{"n_head": 3, "n_kv_head": 3, "head_dim": 32, "d_mlp": 384, "vocab_size": 512, "norm_eps": 1e-06, "positions": "learned", "attn_scale": 0.177, "init_std_qkv": 0.0237, "init_std_o": 0.00432, "lr": 0.0051, "beta1": 0.95, "final_lr_fraction": 0.05}
Each number is 50 + 12 x the weight over its row's rms, rounded and kept within 0 to 99. Layers, rows and columns count from 0. The size before them is the row's rms in percent of the matrix's.

# layer 12 MLP up, 384x96, rms 0.159, rows 274-281, columns 0-95
098:43 29 53 51 50 57 47 52 49 25 61 58 36 41 42 51 56 61 50 48 30 44 34 63 52 42 64 61 46 37 66 59 41 65 25 57 64 49 43 52 59 54 43 63 56 70 52 52 22 56 48 49 62 61 78 45 59 41 63 43 45 49 40 52 15 35 50 57 38 29 67 47 62 24 53 60 51 60 54 64 38 45 41 33 48 66 55 47 56 57 30 58 48 74 39 41
112:53 55 49 50 55 33 58 47 35 48 58 57 31 56 53 44 47 81 68 49 54 40 59 48 48 45 76 56 50 73 44 65 50 40 68 57 62 52 37 45 46 27 77 58 56 65 42 37 50 54 48 54 47 62 67 54 57 48 45 37 57 38 34 54 58 55 56 68 53 81 49 51 73 70 40 40 47 40 46 54 65 47 23 58 36 44 36 36 48 55 38 35 57 28 48 69
092:35 41 46 56 52 65 36 47 65 47 41 78 54 58 46 53 42 78 65 47 64 34 39 55 66 72 60 46 54 28 44 44 36 60 43 42 62 69 30 47 71 58 55 51 49 55 55 45 45 63 37 36 66 44 56 38 49 45 26 46 35 45 48 61 54 60 55 55 39 53 39 47 58 56 70 45 70 69 70 54 61 32 26 63 57 64 36 58 47 68 54 49 34 49 38 35
084:37 42 39 71 55 58 53 29 25 52 37 71 51 53 43 61 59 62 35 40 41 54 72 46 42 65 32 58 47 42 41 50 57 26 39 58 69 32 54 40 67 38 44 35 46 62 54 52 32 45 41 55 21 34 56 61 50 54 67 56 69 53 46 70 42 68 58 44 59 45 49 44 68 45 65 44 42 50 52 30 47 56 63 53 63 54 46 55 61 56 44 22 70 39 42 47
099:51 63 63 56 53 55 45 60 60 39 59 53 52 52 61 59 67 52 52 48 50 60 48 42 33 52 50 59 44 36 58 51 46 52 70 21 43 24 46 44 55 44 57 52 65 52 50 41 36 49 59 18 42 31 44 65 75 60 51 61 57 41 60 70 45 78 69 44 43 56 55 54 65 65 35 44 47 66 57 70 55 34 48 45 45 36 54 79 40 29 36 47 34 31 46 41
103:42 60 38 52 31 61 48 49 45 38 67 50 36 30 70 47 52 59 64 28 50 31 55 55 48 72 30 54 55 50 56 40 69 40 49 70 80 56 49 51 44 44 61 48 56 68 57 35 61 55 61 58 56 39 48 53 40 51 47 57 38 73 52 67 64 34 47 52 33 45 37 34 67 33 29 46 45 45 57 45 40 63 44 23 48 43 70 46 21 61 58 46 60 52 49 57
090:47 36 32 66 47 54 50 50 68 54 40 56 53 52 45 41 72 54 46 59 26 50 55 51 46 34 30 79 53 54 53 48 48 46 61 64 50 52 52 41 42 52 73 53 61 38 49 38 50 74 47 55 45 49 43 40 48 40 55 24 39 56 71 44 42 59 46 66 38 43 51 59 39 64 54 51 58 20 55 80 33 37 54 70 32 29 47 47 27 62 61 48 49 62 42 33
106:44 52 50 57 66 60 53 55 39 55 48 61 42 30 43 62 48 55 50 64 43 66 66 51 36 34 49 44 29 33 56 52 52 45 30 45 32 50 57 58 67 56 57 43 67 57 45 35 42 40 40 21 52 66 44 45 58 28 70 49 48 80 39 35 56 50 56 68 39 45 56 55 68 31 16 57 48 54 55 43 73 31 62 48 49 59 41 52 50 49 38 68 58 26 45 51
# layer 12 MLP down (transposed), 384x96, rms 0.166, rows 274-280, columns 0-95
094:58 62 37 48 59 62 46 38 47 51 36 63 52 49 40 45 28 64 51 52 80 51 56 42 49 41 37 67 63 54 29 49 57 56 59 57 44 61 56 14 41 56 40 51 57 46 52 39 32 33 60 50 60 25 31 44 53 64 64 52 56 54 68 44 62 32 23 46 58 48 30 67 26 42 63 67 40 62 41 41 56 46 67 51 44 37 36 41 46 71 49 61 53 53 56 43
113:53 59 43 45 48 30 51 60 57 62 90 42 53 45 52 61 38 39 64 34 38 58 46 58 50 56 46 68 51 73 46 50 56 51 54 57 60 59 48 53 52 95 23 56 51 53 46 47 36 53 70 34 29 47 55 43 53 46 47 37 49 40 40 63 79 66 45 45 54 54 37 52 52 60 39 35 30 60 61 64 48 59 31 55 40 51 38 32 49 58 40 38 63 49 48 48
095:59 57 60 39 48 41 47 60 42 66 48 45 40 56 59 48 61 46 45 24 64 67 46 41 54 53 57 36 55 55 38 64 81 48 59 64 39 58 54 27 23 80 51 51 51 60 50 47 54 54 52 59 35 32 49 36 52 69 49 22 47 63 61 26 78 61 59 70 52 44 36 60 38 52 49 37 68 49 42 33 59 66 51 47 52 40 41 56 49 50 71 50 45 36 53 61
084:41 49 59 42 36 43 67 61 47 58 59 49 51 53 49 47 39 50 63 56 43 50 35 68 61 57 74 26 54 28 48 59 43 49 60 35 45 28 79 50 47 47 73 31 49 52 61 53 53 63 81 57 52 57 45 33 49 36 26 29 54 44 70 41 56 64 41 57 50 60 43 69 60 51 37 38 58 41 46 38 52 47 64 70 45 35 58 55 72 68 53 63 39 49 69 47
091:72 60 62 38 60 44 55 66 30 49 63 46 55 70 27 29 52 56 39 66 59 52 45 56 40 62 68 53 52 70 41 48 56 50 49 39 62 53 49 63 62 36 68 40 33 43 59 57 51 52 26 59 55 53 45 57 19 55 52 61 51 51 43 35 67 47 44 36 41 62 56 62 41 38 57 52 64 45 31 29 57 37 59 33 42 60 58 31 40 48 59 35 32 69 70 39
112:66 52 39 69 57 57 49 50 58 54 57 42 52 54 48 38 27 45 75 63 74 55 50 63 42 37 41 49 75 49 52 72 44 60 38 51 20 41 39 67 39 51 52 45 50 52 63 44 70 70 56 53 41 40 47 33 42 25 40 48 54 32 57 47 55 43 58 34 48 44 59 74 59 54 52 57 44 51 55 49 52 72 52 59 48 38 46 47 74 81 38 45 60 29 44 63
098:56 52 50 50 32 49 51 45 48 42 19 48 54 41 64 55 59 35 43 50 61 53 38 32 40 38 60 35 57 63 55 62 60 57 45 67 63 56 57 35 35 75 42 28 24 61 58 34 31 54 39 48 54 40 34 50 46 54 58 46 62 51 59 42 62 37 42 38 50 58 59 79 53 41 52 84 44 55 48 68 38 63 35 49 42 40 35 51 38 69 54 52 51 66 45 29